{"num_hidden_layers": 8, "num_attention_heads": 3, "num_key_value_heads": 3, "intermediate_size": 320, "rope_fraction": 1.0, "tie_word_embeddings": false, "parallel_block": false, "lr_head": 0.0083, "decay_shape": "linear", "final_lr_fraction": 0.0, "batch_tokens": 16384, "max_steps": 5792}
Each number is 500 + 25 x the weight over its row's rms, rounded and kept within 0 to 999. Layers, rows and columns count from 0. Numbers have three digits each. The size before them is the row's rms in percent of the matrix's.

# layer 3 MLP down (transposed), 320x128, rms 0.074, rows 51-122, columns 64-127
099:484519503473508504506495531528466482520468497542487534458536541538469492500511499474488564460548459534492496490506482457558463528500498480520489502496487482520493439528530492480495528488503521
096:511480496490474536469533437548511500515522484457478505492534522486490505453491497471458465462498522514500482501488505499498485494469524548468506523457521527503513537540488502539563498530492473
090:475483406510475480472515504504468492498487475486490499512504460491474487505450533502516497454512512512457450459495493480531485465506496463512459504496523530483508513476520534526500507472481498
101:532515532542487505508510541500506553501519570492443498525498515547483476481509528505468495495472479511487475550533526508444480567487468512513488480547526475496501483512485475488518533530533478
097:476504484520456478487488531503479481474449481471524509505485529547535465486528517473501498518511488492493487517526534514522483520453532515522493542555533535486508520516486482485512506485494514
097:505477496563481502484521519537518488452531498456481504486521558500521535469486517482529489494493462510496492434529481505470507518533553459479525464523500526515459524492484558540497480517518496
094:452508478466499528502475484493496528494464484507482528507461507476514527477514494483481512511461489486511481474524495469493540506475458494462540482483442534467501549451503493509538501453504509
105:545483495536475512495499496507482572491506470486469465493466521485513503523483496507545503501496506513530451517507486497521508509481526509485462513509501499509537519519459504501461466543522515
100:497537473457499498482479524518486490571556496509465523505514462465489448520491534497482501471479499480498472513543517462454482544490494494533480524539487503507490481509507511512460466494484533
095:515492503520501479474489470492465506530505459538538493528533505438512452486507510477486507437509527493495473482469519520521538509467517450538478504534487529459500500485481551550547496530492489
095:469474491517538502506520503492518451503469507485521556522513490445469501460452475533467504496479552510536531519497533517489428503508498493478504491471487539499478483516456474492510455482522510
103:483569516461520486468503520528475493533507522521450483483480506524507505506508542477538478489516520467475500461429486472535541457525483496512512499462486554469500477474503506434493514519497557
099:472505485481494535528537539464505478516467476475535516481474507522489488454483452515495464504504459472478513491489512474501494496490559499528482525459493499450471484523507518527512496478494472
102:493501505525502512507480494491467508493491443550501458478507482446550474477482517491471506438493512507472493510538477494483507548487470490502478512523529514509506557543538488503491506495501443
100:492510468496515485496504507504551452531540466468461474569470496475511497477460501488523510517477493451515443524509482488499461533518514548506501509526522492521532511467490515499487503509448478
106:480493558519526486510488497485461545511511536493533506475524531485485487519538472491521492483515484497513521505541475475460505460493521486469535499543516478501566456511539514538476507510474464
110:501504534518490498516548487501465481503480469478466528520475496517496486511536507514471497517542499492494483527489502478506482514484487464524503455503500447511483551489544512515484463550465502
104:515522485552492513538490531519486522533513470513499507474488490504563514456494510505494499503527507478472572498547478484541484529515509494446437519545550480507490509468503486489516472554478492
098:486503492493523521469539536501477497486470509490469516517480542493485512473536505489514489500479471470491473490482488481512547493531471493505547506524511487460503521424450490481475457491448481
098:525513471462495534499518454497504511574484503503533463481492520446493506454452526486493506509495482489515512500475442490491491468557496483539516498472477500456470476512483496542514458518469463
096:477513510488513534481494536502467502476475493503517509485505536553456491554473476547490492517467512508486529516517522485503473489500518506512500491529515452497499525502477494482539489502518500
101:473517541483493503498533486492530487496497464525480541500509494524502485497456458492475517522500503533476509463487475501508493513478505489456482490471529496510473455503494506529506512567495509
102:498479494493509503509474499527494486487462575537489504505553507515508486520502470472492484471501501498480512511468475564493516529535504537487512513501470518491502504567517513508552472458507514
099:480492465448516521479496469494523498466511548512466462519492518509462496489492544439473469496501505478493483490520499495452480563482474520508485515491507510551495509534448461518510502531513487
100:522460520533487554521491500574479551504492453477502487473485462489479475487502502491535512462494479512510482521462518488518490542482500490519504513453489494522495531524495486516499489507522485
099:455517481519469527498513534498480481494492511501499514536533513498530522495503514523484480476466482492498503473461478465509512510510503500468530466437474544476475462492487473518452475481496508
097:540497527525512542521473503507463541514512501495491501513497493466484499494533480492554457528498496512535509500482445507505486527489531474543520493471479483486558508506484538438525449448505479
105:508533482533533471517504538513508504486521560489541489519510509547459481465468464511567491517543489508510530482507465471498485495502515520525566548529525492482458461513491465474500490515495467
104:540502466478506494490526482499484465444494482514486541516518495504489479487503465521544510538471460497516485493524461519491527499505486497453515509435501511449518506523486524471473516462520449
100:519464449495484492454493511485462494562479453517509545510471482534489504530493494554499488441527491523467513482505475450494538509545496504505535510479462483493507531511488500480493495483495508
099:565510481512497543531471482515492476465522510461488485482508499504528501490521468479508563547486535527499478505500496561495555478459540491503489514510528514481509483504494483498514524517495484
094:445508510498487499486520470496477491522535517512530495552465487503526501544533510504479497493489500518560488507498449521564489543483483504532531495503483521482494448451514475489478496416527508
096:513489524515474518531478473537494526524499537485487495466524496482486500500509450493482504456539504494486475519487514471478523455500496531504488496457536491535533498460501518519505484496453553
102:495455479521508504506531504510496469492540456470546489456521499488456511448517574535534519481472448515497485466478521511508505578519499478516515451489509524496516473484464482510506495533479521
101:506517496480460486488510499518548503489500520482486504533477491512499502499484516516491542512469469487523525544515507515506500475514465470524440486509546508491485531515491479485484564478510510
098:497496516500536507513484502506485472480505560489517484505527473539481500516514528484526526497502481488489503504491467474475464400472548481500509475536479503519524438471522490492512497438481533
097:537462501521512499498498501474433508508539449466509465537507528489484511518462463498496498522515558479470516503498487465469500529495506502464530533532527503453534493497457532521497479501492515
111:528454481492494490517493555510490478485520454464526480519462501496492484523474488487511496446503488484498451471507491499525514571504500506520524523453519551499515497514545523501483468488502513
102:462516491484504492514492517483449525509535495550493508521504520537472501511512489520542493523524503543508476484487521481489477497542460483492519509447492525522486505461504483484457474495508531
099:506517544512509537510493472491478467518469510508534498516506531474471534472519505501571501470550481513525484497534512492516512467477467503492552472479466455514466454512543535520520422503490495
102:515497471468461510501517498495514483498500538509491533536493466515513531532521448509504427463460512487504474509466517510488501537532503523480494539418467503500481526509515539502490501532491466
100:516556486541483498479488493521485517551460535510459521528525532514482514472485512485461509530498551532478489499495478440497561510475503478505497495512510533477483513481454477524490510513515555
101:466533520495458455468530518533545526488477543500503486505477537494486491433535501539513473510543465487524518477485518482546514497467499504481514524480505496496495472496526518518478520517529540
106:498474488515534502532512463479540491476466553503535480491501516514494516463464426480490464538489480496509522457481538530519499480487573475499490498514544486507506461501471499497467500503475474
096:509498476559506511511516519482488498492512453517541499494489503514486513495486471541523534466485546533470559513502529526483520507544494466510480465541556468470521490496459491515500493513497482
098:490485457528504534510502489492499510510530496501474498541547508486510484516487485491472438568439452517492496521502511510458501523499489525507493521477477515547500509511484514494479444453496487
099:459511472497508511515534502491489551518558512506489480519503516466513515494521485477521524542475472486518493534506487485522452522561465489506519509547516459464468525508515490527445483472513519
100:508495492484515477525519465502520512505509517486504528457512522544549486518504509477526527512553456526501489487475509504512477511509439488482500497485487505490472494509512540467500516493521496
096:527505506482476478539490493491525529480514446489495450465450448436505494466515528510503468530509463501510512482492464482512515523501519481498498515537535514475564524505463474500465522539522493
102:526437514503506510502497502490479528458473515523486511525513477552487498505533498504532502521525528504500495503490523504498501481482505454514500485413507481510459481497529489509484492527455469
100:459460482508555483459539525507477494522480524521517520499522509509511497475477502510520515528475527507507539468497469517549527449504492458512502488513479477556518487506470518480451498494519507
104:466487460501487498475517485501448440449501493464471550507464486507456501516503526517515500493522521513535502510466463498459479537474467501490488491494505534482529524472499502473528496541510476
097:526533477462442500508463530499533466535544503509532519534468504523494469450496486493472476484504469514473499516459491449528484524479577471466495494491515510490466493559509471477526526491491504
107:512520516505531508521523514471476477449495551479543510466505475542495491530475485582518474513456512470496509502526465518492508483486516513507484471486521500471508488468499506473461465501513564
100:501507458481481475505439494500511473493535506474481465520488511552483515511446539481478540520494503530493509485467496486506509482529501541498509499544539538493502576481518499543545501504494517
097:518471527572489526489469499497488514523505480493511524451526516543494465501501510511472534509508515507513472502484460464535507499523504533497568485450521527500515549493528495479531485557534522
101:501508485516512502486490444491501491505507502485511479514508515492496524505510506476497514470502489481497438494480536491512476565510548489486553482491514500496478486480518523471537495482565489
097:442497484511510477500495450501505527503530462514500507502481502422516511463471493502525482509503517532469484482511451505476460514471560502507503545506470534522479463478459513509510541448489514
096:525450465465504514528454515523526497493518548521507512506501546530516466504492525504460527505525493527525472522491548530513488461517469510490489474493451527466497475481511446495478486479487463
094:512471502510495535484503497450466470474512510481486477517427467477489455461520512517460483504481505541503486481480462541525454461467504489454545473546473515489506497508472471524543462526530497
097:478431521511507508514476453511475493520503479504474477521484506465520478496494537508499536466502514538452504496440477521495502561523481501488495489513513512476539522456513493525495456482524497
101:508494468517495484497518522501522476494481471537531490536507475547521500471508469525514525501478513485502477464484487490517558448477480452516504489509484492437489471489562510534549490450497480
103:517525521502490469516504564441499491498523539485475459518543478489541496504515518444531505512491524518454489505492485493512501456555513517477508488507494530505489495484507482463449473475516499
093:458495515518510491459498497489511475468482509510495529499517506460468482491548513476506502524500535507512528524525486493489464525505472517447537469479493501468469530539468473489478523522446491
102:499508460474499522456471472473514491447470485518514551510500502451505502490522502472495522535474492530502477488540497512534483541539510505493523534469536533482533569493504511498515508522474541
098:502490550539511491555529496483489472483492434515487459523512537485462503482487511510485462494486512516513459472508522510525496456546486537529444507556478468467510463505529472469473492503511497
092:538474507522524515516461485495508526539526550508498527490470531538518533502470488516493482501488456480496551496480465491468521457564486502493487484511538498518512479478544455503537472508511478
100:539541479466513494514503487515511523507485483474499516497539446487536480537550495528521490516536549505497496517531481482501509500528531493469462527557536476510500506459538506452520542450521466
102:478498493484501505481503520475507484512527461484487466502510491489508479478412524491479529522493523503506488510493489497516464565524511525506509518548496487529486539512512484459506458574494527
097:520492506474462507478491492488479484513573468498513478511492524454519551476515474470487477492498512500523521527538515515504485475539459478497516514498503506532516567503447498489495500572503490
106:521463520529498505492503499542519537488479500493507510489477537545540504504450539559503491500509502491508508481517507513556520492485484465453462466452495549516534540536475514476494522490491525
101:493484477502525534505497522483476484496475511509511522485483506530521469455474479499486499465511509496500535510484538483481478494508502489492496494506556530460467506496529528507495530518513531
# layer 3 MLP gate, 320x128, rms 0.0912, rows 52-122, columns 64-127
100:520497515507496494488519506492495505498502493516533476507463472484501453482514482513488499499479503477424516516509461474470488496481482490529505487530485474507520495554508462529470453496463506
093:463492480514455469498517485527501448514519541528466548508515514487497509472500477534488482489480486454508487494484517500516459517517504506480457537515520532528537439511483482541478478505448502
101:507541509518535457489495479440480549523557511516481514488530523523498483503495504483509492479479432491479505475500487513495471480532504495509459504533481478514492494485495445512476503505500484
098:462485482481488544474536497464485526511496497525483499513478543496513507491513485547474484467489443521504447516498540516467451558538519482467538494524452477518504548515455501513511509501497517
098:465480508507552480501481491476505502521519483505464467448512492510490538521485523493495475489540485511521527522549514529479507513505498534511476493479508510490447540534519495527524514494514495
093:425491513492523467495545500471488498491513488494471553494517481502494479508442496511499516541504461497520494508518514479463473533480482512503476483489508529460483482550531503545475489507519476
102:531474510518494515489557498500526533505525486452520531520487524466486506515490506490506498508473516503489478455478512456521519472448481527518476489471526534452478461491483511527506491442473521
104:499489449552479454522524494509547499523506491508499569519495528510502503490462487496485461498493485525475526492471545467505466476524523533475455482527505508496481505497527506548544493505477521
105:536497520552513458502526527513456479522515487463475486498494530486503469519509520518501508471501509484480508484505520487548481480507523515487450532512484521475512457475510460494457509494533483
099:514470481541430437497480498505500523502506496504477538505534518521500490458523540473512470498481499516555465461489502481480504536559501470512505520512531440493502513513493511512507492510486443
106:510518477498441480514504540532510471533497496463550524523509476481453503534493475498495515501485510495501516483526475453519444493495498500500516464503507504489513504476472514511503510525477505
103:492504488463460497532489504498531457511528488457477475514507490486513472493514477497503528494526486501516523462504492520480463533553453476499524523485505503504508585559493482514490513509435475
097:510485425490484499501451515471487497492496519491503511472547483490503565492522508461487519525468502495500492454492510529531477518502494498490492484537513560521451504518489494491493523508500527
105:495515459492522500514492495526496495482478494495488460502481482499487509465480473540496466466460472446490475510494512491504511569464468491508455490502529532536511513539476486511542532496464547
103:490550498515519505502509480499534498479502485498523475487546486498467518488496519486466485498522547506542508499469498467518520486501519527477483486498488520519472517545488535500482516527480489
098:532489469503501504516499519506537488515525482528536510507487532521504558520482507518523511551509491462486502489532500485496475515531474503496441440473508517509505471474518496489520529489515442
099:488505505504475483526473513460491522512500495525465556432514497502511437460478507481485500486458498491541484504525477480504464482490477489522527526491499514458472494499494479515509522543482529
104:506491445466528501472565505474524496508520490488506490496511511503483433503491489538443502523509471473527470508502454517520533489514506487483492515514536489504529499523473499500488521485517486
098:478483490492477531529506500549461490462525523476482477568471478494506518499477516493465503471495481511490565460532496499489494540532456523442517498535493492518520488512497503524543518493458554
105:530472459490486482529521476492495501502527493483517503487492483500463507502486468486503519481466480460525526538522511490469447523546514506484490491450539537491484501492451480530522489502449497
093:456538512488484475477524492543557460514507462516513515482518485486507542495504463466506489494499431461493483492509518492500510471508443501523462535505513533532525537478476493509470475565491505
101:487469520495504503483536487483557525523507474523490475498468566471504515502502473457472435500491478508514566520485504494513522479484526505447518513533506531489529544544494489485495492476504519
101:465460493562523470510490512538505500491522490537509471527508498463470559501494526473489520464494441463478523505488522498500522508553512502500521497493512464510507502507474492489469536502483526
104:511497448470498452461492499508465477556470504485512507511530513486452449518510510487525495446482491503531488508516517509451488509517435473492489490514488498535528530472465521537515514474504481
100:470504521506492467465509456514489481507473472500515488467479497492504491538504495526499473531506498499495454500479517535529492515500508446490484538548490465470501513560529465531525503492496473
101:473524460486508480454526538485515493497549525451511527520531513498466504462477498483484486495535522471517521455522518510486484495508497450504518471518520506506483510488491527504533486474504514
101:474465470512507514484540450484473514520479486454531514499528533502487473475508512486484498520452490470521485511537515505441507512484513442541485486497512497484494528480506464533514526503490535
099:508479484521497492521458488498512483492503535498509524538468488440527518507479505488482494489498529517510527518491513499487485516479540501484493483477522494524500502489503498540477524511510483
092:474499519516492453534503527487521487482550516472503508489557427530478488478501473499507560513505483516506503465492484505483487539533543518509530467485501512534529479513502512432506508496513485
098:529518478503504527462464482486549537502479496483513514483470479480470502510501492481476448474492499532530494486478525497480558478525486530476460494489524544500524504517499512508461537461468508
087:524501502507495473481515502529532470513513507508504498556484497479534540501493489557497505510494512504481506490489555492490500496498478475501447474495537533475541435503517513560485516501541480
097:466493520519471523473505511509496527466468469539500489513449526515540485485471550492516502509479503498542463450514517507494475515479458489465501532511452532482543496477543486530491489477529459
099:494513526512480480522539496523478481529492478518492519524497488485496477495482494506480483463513505494532471454442488499511474539527495507472514549476495503510512514535462510489476495538529531
090:525525467529503510488490516484491463545521470468482480481515529508484499482468473495485518500486505511536546465494504521485491501544477467459534521479518479509519517504470532522486469498525517
098:493489552509487522487450493487519484527505489533494476478506499511510516479495526431497523513507466484492571472501493522471496508525529449537525487504449511536497503536499512540536503489426485
097:474567504507515491438523442520531465481477499483535471511501490470458491483482520503518514455498476490525469487431499504493506518502493486503485458507507514464549518470490499540517499514497511
102:522468477527528477483515528498462508544503479511532490512477538495485490524519510487471511450496488498514458497493557513506494523508489506513495518477509541512474476500494500518504465524510538
114:532475511516520493515533447498508503490499481500526491510547482477473487481476493488478470460455485443448490515499517542508511482493500506490451494495482516515466538488462524498479508530507515
104:470481508505475497477520448535496544504502519523490531491492504503513424529486473509529474476487495505483469502436466477516522520535495507458472507547525496472516501500512477540529497522490491
095:535529488509484516496505476451501523530533457485501502477512497500499530480473528493506522504467477491516517536510546483487445489488563543480487536527491481506492532543456488527546483504494482
099:533410462517482469492526480483529514519498482483492482554491494505475564502490519526476512493547448522496534504508482496534482549535497502489455490528494508558492508503512498481538487509517510
099:530476451500448494476500519503533472467501501495520487535536519500482504510471531499555484517508514506514524461532505537459523513520505491505478466491516486504505516474523503517529428514472530
112:504467476507470470503521502502466559480505436546496493482485479470489454514540509560479508493485466526489492503498482511518480502529526498498473487507505466526479499523483479522498538476496512
101:486522507503516497470532497503472448488499517473525500498522520496467540499503533517526492479508488513481492496520509444488465525513488489519455466460479472493499512489473533527513477467461491
099:506534524507486466463479486504540476536527489493446508513484530487507481544533504515543490537478531515520522506506534515492476470490530537448484504510506492474501498548485530529536498506500552
100:514516459489519508484514450472510522469476527565501484478499522505463510519495569513488529496502475474475488518513525497501448495514538478515483527499482491507455489516489511495462514511504510
108:486507516521486461453493479505528511457502515538472497507489530519520538510496544500459537513474491475466504493515534534487507528522500493470522479504537486518505497541458463493527498516456501
093:530502489500512513485501554521470531534528483510484512454500523483506476494518517497480483551494480543518508522471503500499530515466540526473497547466539457526476569563469455490493492501492531
109:584493486486468456501519491495506517498491507446488492505514477504482473472509527470499513473483475505474514496539443491468486523523505511514459533493449491493537475518506533500498516493480475
104:457479475538515503511509487508509442492514486545502524543536479491471543486509471481520503514495471568505482525552542520456476527503528459510487542536493529494523521527490517510496497500510504
103:494533469519465496518493508459479501521500466516486528516481465470485483494517528544470485505495493467484520538423502503444487514457550506513505477470497557475529517483515468487465488517517486
100:501508503477483515502491483493522485469515503519503463553479497463484531447481497519478521513480444505509493499489518495503495511498490526495465466503501475442482519486479475503524465542495490
109:539495513474479510527471479465533484517508504530497473517483534482491475509499501505501526469526524493547485481464486530491529502554485504451508516531511498472476531563512490540516433494459550
097:510504470499498502538489476468501492504488503481527469490509475470518460484496471476489559469496511495513509521486504536468509487493477458496527460501489496576504480495483476513513519483501506
096:527466509514476513514500481481495522504535488476489522504523529526496514517537531518474516501526499446541476471473503524564479479544517446488502550515517534546505518520497505516517497473456477
105:496484466472460468494495495505530502490479516508522492544462461491491569490495493524498543475505482514516509491474530496511482507507509557502487534489526493506464495536499480529480530512456533
093:503494483508539508512467521458504498523529490521444487509469506487512509449486470506443495471462507501470506484515529503515527476499491490476512509559520501512533478507529457508471471528531511
098:524531468502531485488519466500484475501531463532502485486495486509439478461488505506522521464512488481530483531498497537487527467509497494518522522460513497479524487487448496484495490542465503
097:478458506495528503526521478500493477477485479493485488557452517502457517479457480499481508445483483498483523504508475544531471528482517489457523498484507528512473540500508543485498499503527459
104:492464505477492444515514534530509496524510513467484549504509509491490486470519522466478500491493524451471505475518488464530514503478536553549482517492486515507490532469497480517487470504468515
102:482531507492491488466506506501518510500502510466522540521505485509499524511535515457528441527502482542506483491528542538482540547483531505520496539514513487492500491462449502485531507530509542
104:515462471460530503533485479532493480475537498546477580490504510487529467491509467494489496534497498514542474486485507488534502521490473497507462525505506524530497503473483495537499478495503488
084:518509499476529508532505548491497499535514451502501465524523478501514469509496492494511482471541469524512539490462470492509525522538505490549538485511484536491551524500519504550500522504485529
098:430509555528467493512553503482521513500515500485521518492552471506459521495525508492523513514481490525508520480513508476492543495514500465497496446496528474528547473471500491488517487536454473
089:505492501509531486540487511501502487507487508511500511495463499488505475463489496521460523446503487472521448486491452456491470518475521520543508498500508467474519514502499488507482520520509523
087:523503526530546524518488476501534503531490482497528538476526486549484570468474449508514499512505509486473541452512518493445501500497502513505484505480439554497530521515527449524515475491508476
093:500480457533469489485479476503509511483505519499553492535507500468501493479488506523516486498468499536503483474476522498515509535443525506448519544545489511489513521508474507507494533528480524
104:519473514531502461455517497492503490494477537493542519499520497471469489474511478515538495499550477518491476512516498504464488495517492533507551488505502498532480490488467492500493462505516515
093:511526502485439484499513487493478410470518495530540521478511469519502465518496484517557491472501480504547473512485520453485484506473479438487506517485505538508514486475517457475503495473516501
100:526506520500486503460511517501499458515504471523469518503526496482519469504566511485520468509509503515479508503497454521518502534440493533501470507504496530469513448509507498500556534494442467
105:531469483542531474526474492496482500486460453495490489450492519473518497454476479508476460489539490472520524550462497514468507508480485491511481539520512486523508527525496480526504516572496514
# layer 3 MLP up, 320x128, rms 0.0851, rows 52-122, columns 64-127
092:529517500516481514523525506490484511504502501471498493501547499511467500503527542491502529547441502522496498477505491504527466544500474499500502481527505495476493490479489532467469443541464521
085:523460532511535464486513480490474474500496425484540499450505460494515480499517540495522563487532514504509475481496466478491517482475508497498509452484474483488518504548480521488528478510509508
101:494526515507488496502481520544477465479487542511503518506535504524489502488495517557515552518496529505478526476512507444520472508511473490493522475496512469478542507495506535466504458495494534
098:454497516486538472504503500486500481488518520491497473449478528465559493457518509485465530537473479481510488519511514474490468521498512514442494506505487504538459517476453478512542468521485508
098:463472506511499443495477486515506483514498511564466497517526539479510492476518467533505498560494495524508480535524493520479451508466511498472490501462545491470517526515519460517511501496509501
097:502527485498499485494467505522457470465467511468513496474540497494513480492503513505472515542486516500452496530453533511513490522456556524487504513492509507465536460478498487501464506457500526
103:490465483481504540488516500448465522487489530510502543493510505512486519516433524486471499517481501516493534486475518493501487507488506467497469526514475507509548495518556527498505505506477554
101:519496508472474517491512502475462474480505503446545504531494460470462491512539502532506520493509475489506472524523508534502501527509446477488512485493493522497520471496459483501468506512481503
101:535470501446461520479505444495520522500504494532511497499485510543490521523528528521532437525526523483540482537523461549514515507476512475532469522518536523480493537520517481482524530492482517
101:507486492497500509518503535482488509467503482553478497512489511490503545456467460500482489508533478478467493548480503501494515491490528491492498523523480498510515522500498487491489533565499557
106:494475509510500517513481531508513475456466475554501494508490480477489474490517491572478543453477513511579478503470498512525487500472486516530483473518490500541495499474503513411451520501547468
101:520495527506494506513481492489462456550489508476498500540510515568495529475479469444435493484518443522499510461539510460495443529506454474499524519519525472518527504486509485526547518497539516
099:479522525502532499512481493461504484474509479510510481525513472496510489464501548540529523497528493532514475498468471472501503487503478532547483538503492499480525512473528470482490466535509489
104:445478524501463508483527513504522514461490520549515491512520456479481509533504516478471513534489510468504494534521493488559507491533487503488489548520505476451490461548561461540506500501495508
109:516454511551479518512514488512510514498518498512498495531469492530559519461480511463487513482575508515503481477453498517496500516469495484493502515514482522537526505505508487521534551528490511
104:505540505449528449548460495478542513517493513459520483467514492525506518490494509528511433501550507532513498491500522487526474498509512510466511516464479477482528509490513498531508532497495544
101:498514485492485491461510511485461466570486521537562505491528557502498485515516520493485508466451502501488472510511540462485511520476461472563484490499491457462473515537521509482534512501530468
099:448492507476464487495464470503446497495501535512510484498496527539491534471494487489462523481520465508542486494514519489490573552514501524514499500504501486462484508476485490513503553497498534
097:524485504479457490476484476507495527478479526479501522511482490486537456481471455494482521486527506558569518500501484488501523509531502491466503501489485500466485475512520501542519549485473509
095:480505505470498494532474529516505514480501507467484507500476501487466509483491466466511539480484501499492524443512473524487552506531536505537504507452546497466510543473519493528538490524500484
099:539477499541482479476506482508510473523466525464507469487532503528499473525508509510508493531504535501489497469482509502504441523517532465475520500527502488479508460498545512500489495467465531
105:469537495497517514505476512518552508515494540479533482506494531468470458508485509490502521476475512480513486443471523498535535513478532533495498442497513458526557508536519465520500497493512510
098:508474444454497501496478478482492470516493517527501507527497474491516527470477510533492490511499488488518498465465550480490494499442504508505451513521459505484471481487519481500591497501487468
097:503510541502519501531458511472539500477489515527489452502496529517498484530500471506491450457486492515487476506503500470446520505520513469486490529487494515518464503503506499507528483456526517
100:498527478466475496484486512500481500454468513512463459501457535498540470472485470547529483487517514527480510504469498489498525519488525518541468477516500471500489462499465481492465535568480503
094:577519460497509514507511506497445470520497521512518482495488544519494488489538502532558544455499503522494481519456478480481528452487507528532553524530497507494507476529455505479493482474496517
105:506537498522470483473506474493467550495510485455504513457516480515477508497499493459487523516462488498491502496506505490452503498556517515509500507475469507503481507528499547541515461515443511
107:504502519513471483483473509422512482501514500509470514498520503484500485498511520470475501511544496505494534500439494461518546485469510488516505516519506513557499492512542519488528466484529416
098:497493477478573458496537478514514509462521494540478469482495504478475527460509494458483492481481538521487504488497539523533474475489528487524506506485490479460519499534487528504528526506488518
105:486476504485493491523481474506551509507520510539543500508524484505497522483504476472457487526509522495503538493494539498491481503506548494517510518466518495479488492518520466495569515486503531
094:517473513520489490498491537470522532490473487462550469488503483535545557452520493520499520488492522499495583490509470463509501509507487488514481484497486485515491509451518475541503465475474442
093:464445510490483502425486504521511501507514465483494515505536557484491509483508500480537528500547488532465478498510489443498498477500484501525501502482499505466484512467484510503502484466472474
102:489484428499516495478519470495529472509526484540491515469493469497505499484538558511486513502489489492472498509543518475461535471501528457498455466526491510504524489508542488518507505472449514
098:500475472473498501472464494503459521526508506494518492485485522510503533518466511503496521508453498485477495506514463492481479511519517506566513491523505520507496507491518463448447466572533472
097:496521488486471497520525473472485486483488483508523518491525545504512460520514518494498482469488486481533525542472516505473536486493556512516499510504461458500483531514503477453546515557505512
099:520435504522509449491514472532493543515521482499507513473513476497523471468515466479508491537505526480472495510523471493527451489528516510515488496502486503536464486493520446500516530550538471
110:524466482507483465525489500508518503529536507508498554503513521527500477461481524508488533502502472474481469458525495526495514462511533474501450522504506479549517479554501511449519480450481494
103:494527490479523515526485522514532506462518498554529515517503484523460543494478432464472507475494490471510525481496506494520502518507499511527497470541470521478517534486493452501477519490492492
099:473476504499484524486521509514514503505511524541453508486499447502524474519425487470492491486476499519508444482520486482520533491508452492486470534541497491530477519495527526529452515499465470
102:491457539532448452493498551489525476517523530496504513519525511480515485513494491531461490532492488512456497521487506556494476510529486493487507456506460514513499502532447466492478515480510483
104:507536504467529483453510498520507500513444470483483489482471521507478486511526462468492477468520496531546463509486509536519450515500498535483494524516536529502528434458471461546479499511465527
100:491500470533495537514555477496492528520511511498473473519470496503525490531507509468501527473550489496484510536508499514515498524513561516504467503501507511539505478500485461491524505464492508
107:498503509446498516519482508467494524535515456536493511517470478465495595489491500473478451518498470524491521549510497501487545523506515489489453481507484513479518514502516505484558495470525464
097:506491552482532520480491480512479507481530514479483475491510492504499486487511528473465458542513470496559519489495469485507441501523488504528520502498529522494512505509503494480487537521501519
096:521496466507439505516482510507523525507497523466517546511497497528476467531488466487503501465493484506496480507507515482534526508494524533534532519494465470505500464513545531438510461481461458
097:516480505493505473485481565469527487540478528502474490479503535523479522502458476463478528510488482493483481449478497516492518490428530501498479491515497498494484565470477478492491486503457515
103:536508515502500498502531550483531501492509488466537521444487506455507494464526544500516529499517473531483528512509497507552508463526487440484508514497460464512533528464504516495492486468466523
097:465508525501476495508500501485516482502521543517542531462525513528493499518521549494543514446475530503493511515510488451524532506465513483485487516450466499468484473492578516470485519486492518
098:496498512495483498478469479486535451513483504486534490580531508495460502451536497512512499448505447521490527530522482506507510507535522519507496452521451481462496457477450522470508501479516442
100:475487496529509533511525493511502479494552526435518513517505526484481494485518513523507509522496540501470506426460477493494518527524484562501517539503540487474551472469543509499470529446500496
100:504543497469500493523492450486501477481480505497464503470515516493526472506470502489461493494525497486569487509494501500560501498530516532540462528513526545514550505464515503529507512497534552
097:520509439501476500503455497501475512479474478528513527476472498499480532535514460526501478498509474447542520502466496516460507491476485536493497524518508475512493513505504523504521516505522533
108:464509474559524519524482474490517537502488483491475522521440484481537500507480490504483558521501481441502531505508521491505516506484521536493532507497505510496493467502491519496479525535462499
099:475482516528499521451537452453460520541512497486472515503488483472560519478492505482496497503492517498463499498462508481533542454511490488538451479489540488492474460521498495457499487507531510
103:509515489526484551478521501523460504509517525521476503510487530507517463462482530459504487470506535540495472498502491494495478468480488491519481516551492515509535463447497484501510493511501512
104:459470504476447506445548494511516520454492475544500495472496489529499525536478488517490474488478459491489508516523535486503482520451443512498469445501494517457507541512501448483520500536498509
098:512524497506511487504521448506522489505523486484516492516514473533471524498498482475489494531553521519492466512514453507500487473520475496531499472495474489522508494496512493503483490446478462
095:502514541522464505500511490493541515484541514478501475505541439485466528456487455462480501504539491499522512495516510531493502498531485462493513533484482483434513517518490507506471539506524513
092:463452538460480506533527480506510442464492513519516526510481533506526496470488507506455498512488465502537508488470534535486489517454479493491492470521508500553496505502477499540484535467519546
097:530488497485482498516493453522476472471512499523472456529481457494514542548468516531549507514536528476499508445526517525483507476492505497468438464487521500503504482506492519513460499490505523
106:489507487513494462480492510517518491566460515472522479520500510519533506493524488471497481482518422471476462473499495499460494486477464533496499508504490519469505537489434483466468485456533529
102:494524472467484506511420503514518460524484524522515496490515469483487499494534521535512503529501543508489464517520497522541510493482513523491524503516498540465511520538464461504512494497510520
091:502488515519508510512513509483472483502499528464503504450473510505510511477505499488486536521523519526501515464532501512502540523488491508426456493484524465448517482490450490498535479523510507
099:498490518494510530518471575520464482498467513510515509450477532474501464492530523490528479512496529452477480512529535540511477510499481508504540506482496509467462518504532477515470525469471558
096:486501467485517447548493552526495496503502531511452500475523486497495492485484509465494489488479531481484477546528560518508437487486450472456502541544473479516496530504517522511517531444493490
091:524510483490474527471537495491517478495510511519499511520471495521455477471493513527513505489496473515439495491487525470519495472511532529525478520488530485473473527539538431482494508542518531
099:465514490474486498500477483514516505520524524492528479479484540466459535507524501524509518499551502502491491533467484471506526462512457469573511436457475487515512501546495532496478506472479532
104:515479496491503497557518449464464530497530478492449492529429520523542458481476509484491468498511506488510522512462550514507496495531505507490492484522489487515508529532527513511497543509483510
094:478491537507465465489535528468516478482536433489533503519501478529514479482522444492469485483512486450465488441491491497528551523458520490496506475461500513494473535527546466466530499526470488
108:520526562499516476470538506483459490515505489510517503507459542439497499510513512463538519502560502462482485518537473527454479498500506525493525520540530507516485487431518513504514519503476538
098:482467466458492496507477489480501524478512495478541535513534500522499490474477479485491477515502506476527517512512505502482498508491531544493547489480463470513501493498492504538509497516531498